config.toml
n_layer = 10
d_model = 128
n_kv_head = 2
d_mlp = 512
activation = "tanh_gelu"
positions = "learned"
bias = "all"
tie_embeddings = true
init_std_o = 0.0582
init_std_up = 0.0671
beta1 = 0.95
warmup_steps = 200
batch_tokens = 32768
Each number is 500 + 40 x the weight over the matrix's rms, rounded and kept within 0 to 999. Layers, rows and columns count from 0. Numbers have three digits each.

# layer 3 MLP up, 512x128, rms 0.0671, rows 340-394, columns 0-127
525541429494525462559488527513509426485497497455491563527459526449511587537509557511416516472545508503497463471526550527497555459486492520468519493519504555610462452536572548484536495506509419467505534526494497534486427484420483561472491504483511469463506519533461523494510443551532522511478488503484472569509407478516565489563522447453462517493427529499475512493457505518538492463466
505428484511485499549490492411502519496541504471482480498504414401527569549501489516484507542531449590522490535523515493468496498490473499484488500497554499501438523412516457476585475533464496595532465508524524466452531475496456522552493468471427509461500422458541483464530524556484581545547536476523402476544508584499500581405581414487501545537487490477471546565447514538525511482500
511485428567549445552512505513435501459466441516539480453520569496517574540534479537475531437483460465472516477406516505575503557441538546519451486512496458486530446492557506570488469460410572546548540548503489487485512444442498479522508501580459514477514435558486545505492446543430549472473572557563446494477496493477446475492515551537469476534532481482452506565513524532403592491507
447487416490413514456520496504559567461499482543501537506580517543478494523531544552497495515503469531510500436475505492523548559474471449527514531567525461483531506483507539468462535467519464476490572562425593430426559464518430506548484477586462425495461473512521532528549513477358541481482421489374528512513529475587457532500529500466469562484485485524426568520506430520537476418504
485483523430532484501440488513517496532485483519502531575536520441502427498383520534469466441455561485508474470477493472503508520452527510512441520514446509455508488523490532521477531504487442540496526491560416513507430501475597509466551518463484478531485469479506512521510509518540516512490503487571531527504488513498516482516516498526498565519489524481472511492509502576484514484514
578502506462498522448515450601500473516446485475561548487506447448432455506585529504461452486437504527535497494486489518456506562458526577455407504520464461493490480459437421546522547499546476471546523401505484519534513527475448461508643499465506404551427452515565552480481489470539472562495556540453474519537480474551450540515485559519500528572487545501502517516501466492503511519484
505575504523475519467493498523501545524485562506552495494522565445434478479476511489524443561452508524456593536472520568510499477596463517505482532515467535531480497550528560498455543480420467520513462508500482575468513494433485500392521388456570517507451543474430526510475477484448536513488480501473465480516500545580419508566446414481520431487537568499486567522513467465447495458450
534548456548503531471504467452533466455524532473491536511482459489554498483520508550472566480531466508503461491494547456473507540540536456413534479453451470517492570476536515484493590456448486456526410603440497503460452468511482474587460501539458627504477466516479492484558480426507469576527473562548530537490501502498530451591534510592491428474445440461433515502491480480546514499511
523482489519489509547448515505452557541478527509561460494466481496538480483520448439505495513481540464497504513480465559482503508450498493496497486497445540516529471476467465508543505507529479484550535480497524523523510565501447564491465440452500526452483451507530545524547590552475500485548542537490446487514463507509486493502528554537533497465450503465526524537468457550502479506469
560563514534468543469497603481478547492458516460561466463444529545425515559491436555487535481450521502478513398458515550483540492562455509589440511454470417461564576532406551483544449478466462544496499545501497560501519477530540482557488464547468481478490504551530452514474496456455556528507458488493517457524484544490557437468475513452453523444489558506489537498527445560410535505544
458502460484502474484441527457516486442514491477493485465502519446466499480508444526513515464484533504528497499523435574574495516494561455520520552503539565562498503466510510509490537474523472485510516518546507482513522441507500488457530554473491514476507493505537493554517507434498462531491536541533483519527447489434454486501545437533515484532478486522376541514535424475528483509546
498544504522495475501467482487502491496448489514514537521546527514448518550566487480493442469487517496534530406524446546499558510490490517553489472432444506540472517576542458605441498513523419492471482557558514529515437430510533415546512452458502485498509523477518451507491476486498494548517469458477508454441469537530515542504470472542414494503579495490526479538552484541545494560407
539505527508476479507442474463521555493499501489522504566503447465562489483477500489495514529513479522528546504515475545558479535529514530555482485476504448430530461496498534466494523459465465529520552463492456521479542542534526499525496463564524521407489433518515521485403492530501530453558509476491505490467557483449482525488513456476541462546523503510430482519455458533469509521524
515532484493528475478448474466477489475520446502560541419512560419542487506487520518500504471461467493492492432493554528450473439523480525498548534516477513551469480542557529458508600471450497509468474523513479503454467464473508524472468560444486518537509514507523479560527534530518474452561485497567508512502479527540465522509436437524459497559483485516535505499512529552503509485489
468508505493514500477499494511534490498481519494493489472516478479556503458486528478500452483577473545536511536448498524549522469433538555528567488486518487509514522552509537482561455465502464495565538534467500475471472509507490513500510502517514478494495526481482532492509478485430481436502480464513481517455525493538489447532495503437490583470541541573486498469556485507522463509416
550463470527511539530406483528539521495505486538513575494458447518501497512453531457485445419584537519605515478551483481460572552457523482487483476518569528479488518474540465444535481476495451558406545545482471466529539550555444497484433506480515450486565499444486483469472461524455583528455493489513564527443522479535470522561612492452541482532445503507469464526519533467432480532503
520523507562504548512523485556529500461467549501497457515483515494545485520506496483518470466508552502472483407489478484513508506450517478521465447513505500505465518433459494544414520492490526485476473481467557537533419486459473567477476526543487435474492549531487466488477519553546501505540507465444541534476505493543501425566525515511448533571576516418429496486575505517480410520565
474501533504597519440475493475504462567556422512493515493513609530425581523523591495441443487517456582486563508493488528518456464472486472504493541475499528566464449500489532486433572442504447504536503546521483520518493515515520501554517496519491435499519536471486470424498481563466498540420500457480452490535541438498483472518537439522449475474509487497386497427509567473500507581529
490508526460534512514536516514504481467482439461626460441409522480527467499527398459534501400433475517524460507462482545531515549499554530460483526596456474519496523455506515554535579493493567485515534492464506488496469521428483462420506509465452434427454489478547523531566545504486556487490503507486491418496508486558480445477562504516626558473482529491532530517475494498505499527505
528415483506489465532520471484477534501489491525518491523504464475552444477478555465539461575523400529487474497532523490509425518489550532505512463426468531543510517479483520494471593529526391472588567556494460532534469419566484515503507537508495532529526554538453478449464507492482562449452507483487473512528558531531512513433446539437468516465579486484465475513474512561457492523522
469511516499402546450562507479447531455581527449568520501559487413507476499555500430484472453517469491519525524454495537419574578504490519590487498548452491462449457508442573489466458427548510475527577485425576503457598462514519505547555519485510517525473518470548468537474508573500452516529513528453527449442449523552453520511490538501481581487567503567463481391548497457500509499513
471418501542501524496484482468559521578427511477531549499444529481473497548547477489465485489555573506474571488490545476488562500546452490500515569552474456520497499463504519513547455463478439518563564514503521537511462501449456527529450477495476432499580489521574514509455494501463502521574481493422449484491452532527495465472467509447536523483474494479513495564523434465581524477472
489545554585452495507497426453493543479491490470513531446487427430511465526503442507424478515497570482519596494464507440484460479438499463492613532519478472458605518510508459510492455494539493488498461551484491513446471504527536496466443498567473541585568490415477480546428487471483532526489426527547469520590540525556507511465509526481497494464555498550493516538506470537497485584540
496536525500592543546530517496542501491496535491545518511433486550456534481475505445525469482518424537518495494466500482508448561509538505515559551564500424523552535433462505551471511516551450513548415533519499510480485453572488559385472515492604458430549477469516431464427434552470508427448446522555493500517489549543483454534453501550460518476453449528544583495459522478489537473395
435450470469538579468545445481429542572479553440488509539514581450532482436540555453450507556568425483515503499509496522498487523469511560476538509447525448519476505494470444490440612498461512521477477448455530518534472442457520537589526477466544512513517509517537536489529507543555504426448515464550487540513477520511451485540546451464473403561505493564545557500462495576470445500450
504591537489492456436507475462488525551447502477535534506547495512481516550403538478437519508465470573503476526496509468560522498448502464506483491538408518561454544410507420514566542504475521560500482494442505524527506480532471530472479548442483531494534538475495534533426520514466511494509416514438479490506527481542572498496543445461514479562510548450505545484392543508503481468425
479521518536498566466478460498472473537459472520523510422459560486509521476568487488536507511546471572522454499495512547454472473509572520438465452500474429590568495452458494482525567512494501577447459496499449553497503476517479524534524508559557477475494456486495510493498484483458455434511485560487485483524539519599491496563442485448492521526543482527537475482462449505504531480532
419550541483495535461498482496469496520585479516514531501517524426430557483529571501463517563483417522520519493507544514568528507454497586518420529531537488491500502561466551462505577467480543519537467478484450519503638464448521513453542517442485472515545517549526490503490521511498451500479487506483446513471500510584461542465504413514483431503505475496469541434486471499448505426470
593574488472513447519565510443474501600469499520512529470491495491442471496563498420488551540503557489498515540541493490582547587482554527458535504469538401482464499473529420487528538526516491537549455500526429560455474494482446483485512467488478505395501590483399495566433433486428543507459539462528511440545472525582461515512494497528524517526526461559477526491497480458476555482489
529500508488509476445467514515494455517481447457521485396511492486548519561527516477505518502403500472539476544563480555559486493419599506450534558513438521510456514479449579605460478476457464536428524435485469560435501565548515469520460500512555495551536502470545410512516580501555480506495480488466436486571563557482472454497544558447451530514512523494494478470488484502520418506488
549469495588424500505480511476503529558480460487461542406558532503466437451441434489477518520404515529549517539382506552535522546485535469537458514479561567489441531516495472521461457465520452522469509555472528487515524467496557523553560453501501408503428473431564546556490506404471495551492521489538545441480528488468481437527508484498446544548531625466459481569576511538498545450494
462510567455446492412434481542590549575566493575498522508447557503504445521560397525458456551437494540507540444530446461521451482515443545420425570538461471461494553511433418520494475503586411557459526498541498533488467476548557456490424419562580460538497499499551541593462443466444455550558556490515569530468552509467487527523480456477553504544497477467510590371535481463460584498433
466517401483443457578535539500479546486531524464520535524528541480498477486488468527480515496467463501484517505552471541586438461442594488513546465520434458538431470432491526528455569522600418516523534500472496449502507521482481553456530499513548464466490516536508506493526550479551473515539499537497446580448447530545498533471427512456465461447507537477439449506520479506440506547448
427560526550472480531448452481548496478527434488497501612502448546564501488550533540534545477530505556516458421504529462489498439465496472515414529535459500561379469415375485523439449492584523490534482521581579479455474455477508570498523463471497503512505497454541531487500469518574560480458503485537441571528562507538519591511497420536416478546484540515504511505522430498470459544548
533492463452479535491488482517514460474521470479499575528533489511533476487517484474531520481514530500470507473483549585499537547530522441408531510558521483489491501476464507502530530531483489501509470544474575442533504428459466550512467423455555499480550507546523447528492452506449483489538414478491584549447517537437485493505540489449515497486470595521521517495505496544437476504479
420441550522470563514527501446481546479500493551519486572548567554575542506530460462492555450463488503496504456496562506510522530447495421513561471438498517531526463495564477501530575578487486483478475421518493534434461419445550453455470464601485451503520516570464500522506530504465516496490517488446513494527446470505482492512576496548507463479524470509415501499499506551485538486525
439544489501554532522551460429517487513522515434424547493479578495452476472432548511517533484531505513587515463502424555479450484481436528493468475580518507542521541493508474536414539566498484436498523505503531497547508503540464460513516506537503499496548423417455472518441556459561495511499514513440497502437523539520420462551481501518472488448483513600499501476457531493507478553527
430530429510424494432467470510508508489525586506515508522468492499545462551543575568540501526561420472490484470552439551529459496441528523514471540484516544459513436488459478546487478489548443476526558519520503497520509430487517542486488423416541441539599493464586546453453542533489534507508574527437475515479489549441534508515540527438490514494476484502491539477498549472435447540471
485531580496538453514379547430514452501457529510607477500532494500514517371519512452510418638506549553454505478521527504423507527488505529490478515443523522569490460495474564516567438526500467408572494435475480528472493504519515510517514513419509399474522428553484499440524444501471509532501528489574518498446549542502503489495507504475485483515513563481448467457526571533521522478592
537490484574528486537500526455438450518505475563569539511452444446509545540497459483468525429487486503544471493413406526491438548498506536462470515467473474539593519572472523462545582484470445525443547473552511522460452514552535454518535460512487538455585573528530453482500491478503481503488421515553522481458564548472489416470482501508496475553537526520499466495566523505468535532542
499547530506515493572566492440438496598472483454542486459428520491530549486526510493536504474462488478513495418486511500485557516571464486477496557518485490545391460445515472464578480515548557511505530513508566528512577532555499541482561466478517441444500448471454538495494384514579505590481458448480419476527507433557500566440505465439496514492514450547477480506503492512496569472521
568559546491561528470493536533562435565551466482456534481415576450438547530506553461503477533457495524440477592594527476578497589592500489444510555412519546410459499493494419514429526417509506519549424443488397484416478470492553527528554448501497585508445427469567534566530496411494527553497546460449483529464483482524482557492465515497517507436496495524460537528539398526526439468464
513490434514473519436498494528520474499585475505470540483418479498464478479498510519509401536528555564527574476475487505532573512478555503539517540483516497465518500414439454557536486539476501538445520538501517452543507511479522526491500466503558465447545454497507509470460568431498511555524407460496548573468464524517514498493524459471560514516504489519479503492474531489539512516496
537540477453511432536555536482469438480507527480541508418469465477404530523460498582476514460445591585570583509511553465490450482440558471427458549500470497492484548502483503514609504439439504456486535451507394516413487431454511488549452493624526466574472508408585597525483503438447500516496512466532510559450503551528500509522554478528468535533534510461542579498497463566511521485472
499490520467549477572546488480502474504486509395471407505586476580495556493492492418526530469586439457464488502470463476510526505557541578511503485491479504517460535402559558416483485525464439566503544505593514465468449443476518497510513483514480549497525569497465422472491454464520479559570519516479467522514472504552474451501535456458478527457547452547502479545452554528517510477565
572472515513512451511428560491467431609457532532543487490479502485527550553534516424550523454498531530419558471447450484483543514470495449593490525494504497483484480550451476489516497406480516487532524515502560508537433483542519457465449443519531481395508495424514502508489474496510557558480517516531508459525515436539453516559491516535516469547480549555507491486497494467463494561481
477517532557504485480487427499432486507530507467514536456490561477562508521532472494440518496441447518391458515485479485553568477525474464496455547556534506531503488501512487484532537439546478530502459474421499492438534502539462547475533533559516616480515535530578456456490502466451510523451526586511455523519485572523484490521522496539500510527475481535533480505497489452479483470416
476580533491573580443530512542518531508532490491503498423467545429443495482472516531511465478536555540437458427519527553448538532575464552534457480513447433514476496427574480504475424509535535507492500521520504425422515482426523473469579484458542575500506435565491537489519557450474515546535441522483510551448493431493461595401484505504520491589451487561495471533462518497553421487527
486503534598508529479516497499493520499504527499522441451482491497517513521477503477522510517475567440506500466462531557520478542485516501421466482495488505513506473501533509381582567486459468506510557513465515487500482531451468552509439505437560524543497452489501506462471495538533465519593518529423489498499519470527530457457463555481438568441495511595525512508501545464476630498513
460493456544475458480502573469448470489491488514507429471460513558479518413512440488547511480536470533492486469478518526542499520542534510540585508547435499525547510518498556410522566479492458419517560573439480542500513501569498558494532577499524481511490494514445429500505492513534537498373487546505452479504476503510434406535489508533490530437457467545495499502527557505466473547488
589487500486525524592447557556539471485455535550583514503446547445520489552481519457425547501491482422501535423443444583561483539453495470450477429494475585533448472565471448459496529509420549551404515523500469589572500511595517539433450531471445467482477508503489434481412487604450447458583530464474574532467519535497433499479595528469501513519543534484443524536559546548467516497482
531523557508528503480431467477452579496523466531525581495543496417461532464541510519529510528423470502480562487475481512583519542518562444381438501517558460505480500551542370483561525510551571498541490482468530481451479530510532548512454481521529464476443530476521520524519480462506511505467557505474402450431433493490490480479476550461501511510500493474483511502480451556588536494533
518562521505476546380550503512558513472450437531543412554564497455479497462481451483464505489517479408505561402584449538472435577511582494499546515499518512554496514434538484558440581435460499553450519542478491499479438511447466483454521514496534471488461500538512470507493545513475546601581551532457511537502503447432483564475517511552369551512536451485458505518430487519506533527444
471529569483491476521498533479504567481471488449557509561506476448508503458476512494535532473474449517542511468541488515478525527450488475556416483467530506509552465458517473530523522534429506575499469527420537502504537505502461577477468499531545564468507424453490536559494493555481558503486506465589554451506515515477528500464513534432505523486500537474519512482466506503498486470518
444541526487501509527496522474477558524564479496565495553489550549492431469432499583480573550473493542507544557542514515517395530409511462584449477461480500506487501476517532525521513469496534503601476554569465516497490487472546504467501483478515443491595537473549506499438532400450476519474526478491537509587522583501459451459424470534473555465518484547507467484430418513443485464443
# layer 3 MLP down (transposed), 512x128, rms 0.0673, rows 340-393, columns 0-127
407455501501517482483455501469508557521523480421580427458544513484490452522469545483541524459440529506496486558451444454466429524479464492546507524515507510431469555458461487519496513480473608561511503481448493536483585514499466484512523509520497474546501548467511483535563502474530463507462489520528491565554536559525451478499452570518521463528558454503508465521525527539428446531480
470531505458514514450528511502474553490507615551487500464495475464470550454499611489480517556480470502578485499449536484530542518457413473436512545435490573473431536522485468540496457462531502439454488506523452471512541504550504478541548497533529496495513610437459413502526540514481545549531557485505535549533511442569520487532478445505499494413491435497488486476423488546467530520524
503520479554480486474567512537519457405511577487511505457491489534528501428463516506577421471446444542543449463549518550501542519464520455559483448466481566526452489491489483577510527496515506485562389478513545534498488513546502495519514439512499489542512558402456518616428520410555548484424543461541498456533483528461527493464521468491503531555424505492488493474498519499507533443509
565483530532530398448441490452454455489558503466507495447551558476550507504526493545569495470494497496520497502489455495469438531470498477431568457461509536509474458554521505531543492515453546494510541482501464522508460456528487536556510568542576497532437537433536498467482519457523495558532621458552462432398482490462571501455439494474567422494546458446554461453585533498493421570558
462504484488485503457451546558534478512470556488476512483442514508457529502495542487510498491515572515478533572541452498520544483505506532514506502522504486443550445459502468524523481548561492432466457483469512449507480494510465484516450431487518578494482452519503541505513478509500509465519509491491448532460436542462510534540525535466450510506522572562537451493469497420515486505501
420479458495511497549454498446512487500528547516484548574533540532528506553429545516448512480516483557506492434468471541552555490580548456485508463495580473468513472487478528496524485495522558551396490544547527519491503500497536458478408467527484567416542484436487496511465484419543509373482454465555540512522485506507540473437437510516454574505481502548535558437477490547518516443557
476509563452533416482489479509492495481430485456510458455463474526566468591491438490509531468477467518557469478515513462434488542554421491454457473495499505538524496445438404531491488524521538547488488539520462469423498503481516500445490569471475534458433534502519493469524493440559492486514502545620530496546546519509537547482481524469525564518479528537499443467557584531509513520580
556529465470484462456461581544478566450431495480488540481514468543483454525536442498472473461484579474449506484552550494506472478441412503540555483551476438579520485523483480469476443464543573519519452416524534458581486519531497511504473531526485494446490457563514493562483531526464457490532526518490528552428485532532531478572537560454565482532475467463494508486470558528496537489492
459470518455493496512477467475521473511508479490458511506518491566472492538481464523543478510545508501558461528467471523533562502519486524450489485466486504434442525461547452510522489479464488474465489457506518506443519466495520468462497516502536544497505585506485553505481443514467546465507435516488556573486556499532494519550504516477516476555523461507464499502459480499477517516579
529433538450521469531528489464534482554531456485493467566539577567450512543482563512495516491405456534470509491508496463511498571493511540488583472560507567499531421561495478460523466538475500518491435483459492495530458538503486561422569487552490488506519460461512476477470504483573513543490483500423520447491487512467535506524516499472520469487428558502505451462518551518497420474410
539475494409445573475511473513472520505494508456556537487575440508530523534508540519473538485501551505472497531598557505442468528475486553483526494579471399443496534538535475494427513486473495560422481451482544514525442493462506498497479490558501513480551473513463488499549438541448524470520536515514513538479552453514535461467519495499467559446513470458509437454493466523552496495497
526502472485527472492542436496520520596440546600537457537448458462482510481445451494500502534538481501531463474519473453513486492519514513433586554510512420543498473447504503504488542482543575530497516444451481493468511578486485452490442512527457442485529479525493568568504467497540477485463486540489475517494556342508483480510532572474528570545481544518480512465507500469483580505490
494494492551484513519486526492511503505470496540502520472506460496526505495517533451513509534473468452510463503506472509521568528531515544549517500545388437478463521537495544479529567494524534512518459451459460542473463563574533471534521495482488586494505489459503480492470481476524499453436517515511425552541458493505496497527485492504533484513459490524524546480482487496504414569482
528468517511462545479542496508493451561487539471514490456497468513490501419526478389532526489494452499549502556455513520535456506573536476484542489527504490499474476466448472499529498444542558546521510498434501525482588525494505478479471470534537588534494456552496470472524439515443520514492481475478448533489498446531521549456517513433543540464543520522549534511530442450470518531503
501481495471544490523507537529491486517474424534524515483542495450534519486469460589449510534487496480505481430438515548532485458514523519533515509466507492474470490476436485532523462463528463524469575522474534499441474502525464501483536545428497461476478442508482448532498515518502503523535436482513519507540544472497528508515520558563528469516467577527474465522506530524501500528521
432496530500540446473456560486480485448589604491501525495462505470457468519511473516443547537514508485478466510429544470430509496461556527509525402460478428477482516509498540432527503515513522494528574532559547524562441504544468501501582548547411476489477544488533546502541493440388509475560570452422499512462467493546516542485488517566529512495539525463511489480497489545544531425476
402475559561474511486490425495455509520558526480452522443518513459487537482487506481514500523545442509499559522499445516506518517472480521497504508517507486472472497531469541531487467517480465567544531527455518550553522454533455537502553484524497468548459496473478531474520533544485468511493461569473448527568529486533484531560494505509484432476489548533508502522454471489421500484407
510471439417431468507543521546483470521439552525537536551484449545586400514491486535575549474527481501515447545471513559457478536502517468528475414472510500553472527495470537519516426536530572402464573498511464499466466493546474532467490486536481506495505556539450488533560513429504502487481464510494406528522383570510491568522502481481458544506539483434564579475518557458489494475534
467492508452478566517565490498487423492487491431522440508481497518524550482436590501415478581562507540491511457531492528518544391496456513493427546481546567524492517520510573540513442517488430512503473497480517480502446500535490478587580515514515495531491525540440469478497464444478509521556477449512529525553457519513494511485504448524444504622559500525504458474484492557399439529505
489450509545511504449479532487475465533525540501503476404529522559477548448496410486524467501468495522456536459495460540496622482549441473471507500563479518490511444475549445528534449588595584519439424511519472515484510519536502476526527474535560496521486455486508515490492499476405470489558471482481570498524437525518546506555514458503478413567475470450496510463496462456577516519548
556494499483503429469509515490486467472492452517481470506475521515493507537518447556440467509514456502554430404575478514514459504436475511467510530504574489506516540529444518478478498479510477487443452536513451472537426466513531439461538549475563584418550522547492485483484572521502536507488448562500484435511518445441535512464523598586569533462467587518557487492495570483429488542455
572467557497507495482430503535474561468535543422517527442540522495527560509454544567478491491448489449470539471539486493516472512531516505476550461466482538513445512545514504509554454545513498458528503513500378456510543590516558506554439543491444463443538511526476492485426439504475486513548422448537511531557387528495486462456502441548530605543485491523509544488573492561490459369486
491525575531487538474494511515521460505518526444564483455546470478500510492502543531540508498563480511481479565510491436507511542430493424485613443458530459501474483482491541537488492488461479438513410455481530519499443503519454506516536509489453545448457588457473477519449464558516500452499468509433531493478498481449401462565485541420477469447567518591463542556580501548448543508524
463531448499513516454515555532517513492535510486463491476515473550462435505444519445481476545533448465417600481500506495485543448528471523578515522480455447494545507465472442481522574465598579503485503486504594485444528499486522540516503478454454513494571410529502481466538535583511449477550513458465421501443510463437476518501452489468527428572481561486578518418535467526609503471520
477472522436522437461458483505516503463578495474503511439464498493512520492407415529572505474511528595483508552534452571441526531508509513500495465541539552524546473426479533451539454402483471556545532482534510481512545488496490451543430543482550518522493548532444491531514470482517547476485439472395545463450520534523529547459550520488545502426524497464439482493557515469486530520462
488507519576453543470514512534518523504533544451476453533543476469482513516493550641472431466491473495472414567458519456457583527510500465559480486475471600511436557444517511466559514454581507497540526505457490420555457431523539468497533503534496510469472591552461600587428481476505447533518504496507512474570450469495437493472508530503493499471490526483489468482444488478482586531502
534495471494527412505482536510463532481558488464503493501466520459502504467437517451515448511476489474518544502556521535566488495539517434607521519483473486447420552557545474491462439512554447499497580522485591426549476503531569483502488438451571521468458561526565529522519524511511516508500499483504492529467546513492484450505466448471514507543591458506451507525436502514467529450463
508466478429571545520518439510450520470463496465460538511494506542514474517500549495510451479470513522492470492500492533557463517501520506410509513574507537518447472463467461489509446541528482499434434477590526525502447549492506509444549470487525478480527492509421422530510447449473571475542452516490522511500435526479507517449508558600537490501551538600585513469492570477483462487581
466498521506448506425455468479544511508500517420409400476524532536560495562520474455529550507524542474559536536422508489475472526562459524450473499513520523535553490489453501536507559516494506481484590436512518480547553458559485414511481508443569498535588512391453486451544505547511419444516464540504496533494492533453506580541488568458516486471501559490445487434496559432541504545531
453470504500528521466513598491505522546548520521518474510490443550485507445410456541507578467449555535465421467469565473525511510479560489563554480544504529445565458464494478417489491538513457524511430499553516473507511488532400501507512498508483449451504521564457521541512519423524493505547527511547463425451436583570538440518514506511430491536554532442531514522507500506502472535482
469538508495529521551534499506444506530436493491464502411412486533495463528399546514522582517530433542561597554493497518499460500492526486497456523458563450608537450494517572512528504520466532561389479483516492479465583499471477554453485489484481492551490535445484552482506476560477481535494487518450502491501518516506549516518561532524501545443534504466416399426427466562452454551499
417507481500544569510477529420531551433547538467506527462494558446454566500468549414563468359501473474498570413527472467449464430465500525520440562452570492446452499511484443504534557524485530533548520478451529496509466474495538520535511542484437442480457504532538621565505562476503507563493601622495520530536531588487435438490508491483455433501432459454466500534478538524491488461495
459456482545576547473476497542509448478485495518489492492477517463459583480495517492541566566576532500530556456441582486525483506472558474583518442549518544557510513477480459466521448481507506494477519552497530555511515503475463496528528503435444484465482454477533482488429600497519503514577429529541534467560481459480468413518460520579478449496480476508516551456543472498475398569512
512495510458541488461539550478423475482422438498519533522434557436466484492532459480515534567446529480461485500455491573524531572500508473435542582508446501493522447571528466600371486459450538498492508491509453547492496492538548515545539479502514479511527414550482512478482529526491530506549517497496613469503426462506501457435513507487525482519529490536478487475517468522522485487525
536543505487492458537488479497540491496492451511513544534467549496500497508468522493494497501568423550489446529533495517515484507480508481473564508540475535518545457572511469475496464547546467535542462570499489526523530438518500526499432543500459514518525549487466480441486453482469492499519499492470438484547524481586502539495507485525459513495502474448455520454512515417498529523512
520515454527499443516500504453544543449490516509500553495485470448445524516458568508541565565546536507553539549478432556536501523469517455529407524469546533450486506469506505471501537410587528393510558492493441490527493530528522556481461428516418571541523543483426461503487536510517541511433495550547482522475456494524489490539481554482553536387362438487468521473485481533521518504535
463483459520517443514492566512472501547528508533495554534542537486574453494492404503578497552518437430527481465478544452494573551478525466522540488508464504454511493502513561477536435405443540489570555536553515524480499538462487538546445500517468489497507469490499514556538471437425476443478494502496508469524515445547435517511492517576401502499460506546516561496471496454483488394467
448430492461511484486524540531552509530511500453498494559488469470394510449456449474537568492432577539482468489527527445447558538582494524536472548492479461489500503514524560511492507481573521457444498444503523558504468477422541479424520554555429502451391507473452493504489494507447501513498498585508505478545542449550493489476488507518517486564490524569440509536494510486563493521579
481588499522452526551575508458500538532519583474510527507450532476434439476519465495434463455494521528471490473478491500551584426507505510419599513451443510488551536497512506516428395528524459474484551498536431476487574501498494532480465483553488517523496440445489474501520536486589499583534529519520450494485512532490402393513563460547499548450545598487539456479502494496549520462594
542464480472506477494483506492434495567510544519466514496472510514453550550532488495475531496532502475500489561536487526516508475483477539434507510553448521536544501562484494563511507552529437544544461488538570546475390523465516482525490512584575509497505568551491527563457458462441473492468503506526495468536409471519484490444482485487516492473378492466490451460516519572439511401547
450509508525502613459519446556520488565514467575371477473465504515444527469568443559460513506474523472471476494494509494477444538479525479540476463423499467515579466491496521533492517596491416578465527577478492518543552428407484541524447491449500502527544583531531499498463461523462488489501515476538494522543484508498409476505489504478466416556589499566501460482488450501444503433466
465501478563446454474490462506531587455455524471509548514545467499525485526501426514544506469488556472470526488429481485444498439506535493521494519582469437500499476428570480540521466570474526521470499476517543492572545513454405525515461537518487441528545469512526524463449486588504418471626542467486503534470577575430403514422543488487471524516470566483556478557556486462512489431580
437510559528502509450464516501512478546486490520539540547490470545498485501497509510480511467466456491515482453466451559461494518535473492559460514486556488477491482548559592523476501496490510493502540473514472467480474466443479497497518533509507519554464545457526492486518447559484483485415540497489424423468455550497481485520480505567528511513552448502551572522484469539467492512540
485535588516502589482530493448473465500532541454547482547523556512458547543544532491513500432520510487493484417507444484471559562530473573487434446499507446488538452491480427430457510448473574486484532541401459488548435497508541492502504527533451544516532431506482565620512530562469480571557556508523472507507499458554488485525551472468470454433481464472497431476458491442474438508535
376436530532527521506430498464443477485510513523462486458507515483570489529441510534495478580514446489503546451510465498553492484535499452480545509568491524446475434497569513476614543489540494432502474537418572484504491506516404503536489469483406482445501475494583504503506511503551483490575513470551464585488533480436485544482521570469515466463533528408525535525548484491535504482487
564552497515485552444471492507500561518454539514360506517506510516469468495477482482451494561455513412503489570481525475459456486491469531488497531425584508513518436440495498510529539538498492453452467412474547535450484541517486476528511505490437523520544522484491493445466507507459493465543480519422487456530548574445533532488472482509451514447474533502557536618500547534540522491466
530487517541539549500479473460571502492510443481543492454451560511554439521570445487547532541499547497498473441553563500471449445427599538521457504553496406521538471496453503525475467544429478507531496520536535512519537558513410455505416485442547467520453519575552561460512504501524481494555474473416507536492500485436492431522454460503487527541592544432544544505518440511511467472451
502515438442531383457493409493546570434493522516545518512548495552538442484487514476405503480551456495499530483398471473515439546453504501594469556488525494472501524513523472470535494476490474548452449510503506523570442453477523489501542545527490426513531538546470483578474448449505518491389487509529486528566547573488529489521521572546493447398523614446519517487532517490463539524551
529475454486457503511463507557476460492461419496498474450549484547454550397513474525533473515527518469447497534532468477528527481563441478538520599592499478453519504589408454476488455491556506562586516474575467491490522513492465598531503515485523522543492521477496545455492427503517515476526525497506496479470464474494462508491482553520456504534482537520547404520493451438525549512536
525487436529564569525562579584481508534512509470459372393454526541483555459504469475538480443471502435475484534511537478436486485511508529484599509449488436525446522455525510487462549530490547454475467464496509535505486469601483486563483547526485464568557580574526433486503515477515492537507481452426535443430441500540485477485521488438490517529510492499544472517509596466455455523481
540461502514517522453529564451479515557474466429539520530483486530480485505519538417470565453507479490492467534490573474405484544521488559504516489528501504463531505475494435469472530605414528450516431515489507545559496542554440465518514559503466551387520524536461530491390530492482493429516504429508518525455530508549527542461643449434488523494527549575522520467513481512485550449508
530445514473523511562487443474408452537382492487486458473481483592493499540478478430480467537493429472565482541487462485449465501509527558496537519567474475504465518508497446555467496467413490523479487486540503549475501541536486448470463491489511545492558458454479512499496417521466537438486463507532569453497603608560514524421491468553502550568514534521554518487506497476587452487553
439460466548497496508534563497515497450476568592521538487534507512468477474507527591457553488473512489518512497547482460450530593548534482527488482466466460475600418419492486472502569520448495461442472539571470573395516504502470555541520471392446588489546584607499424534573496502448484552509472512481536445492509439510471516589490494479487455514495495450547479523470589501521540426509
495534520515513572534533531469462529436452493542511496481478458497526471529465499513502514489498512526452499545464504477511479475553442512499397488451482476484516587462415449524446567525518467411514507505497542521488502538452464535502469473509503552481554511508545566555512440498528485536430527524475486540495471509564522458482485486544505551500457470497520480450513514507513503465497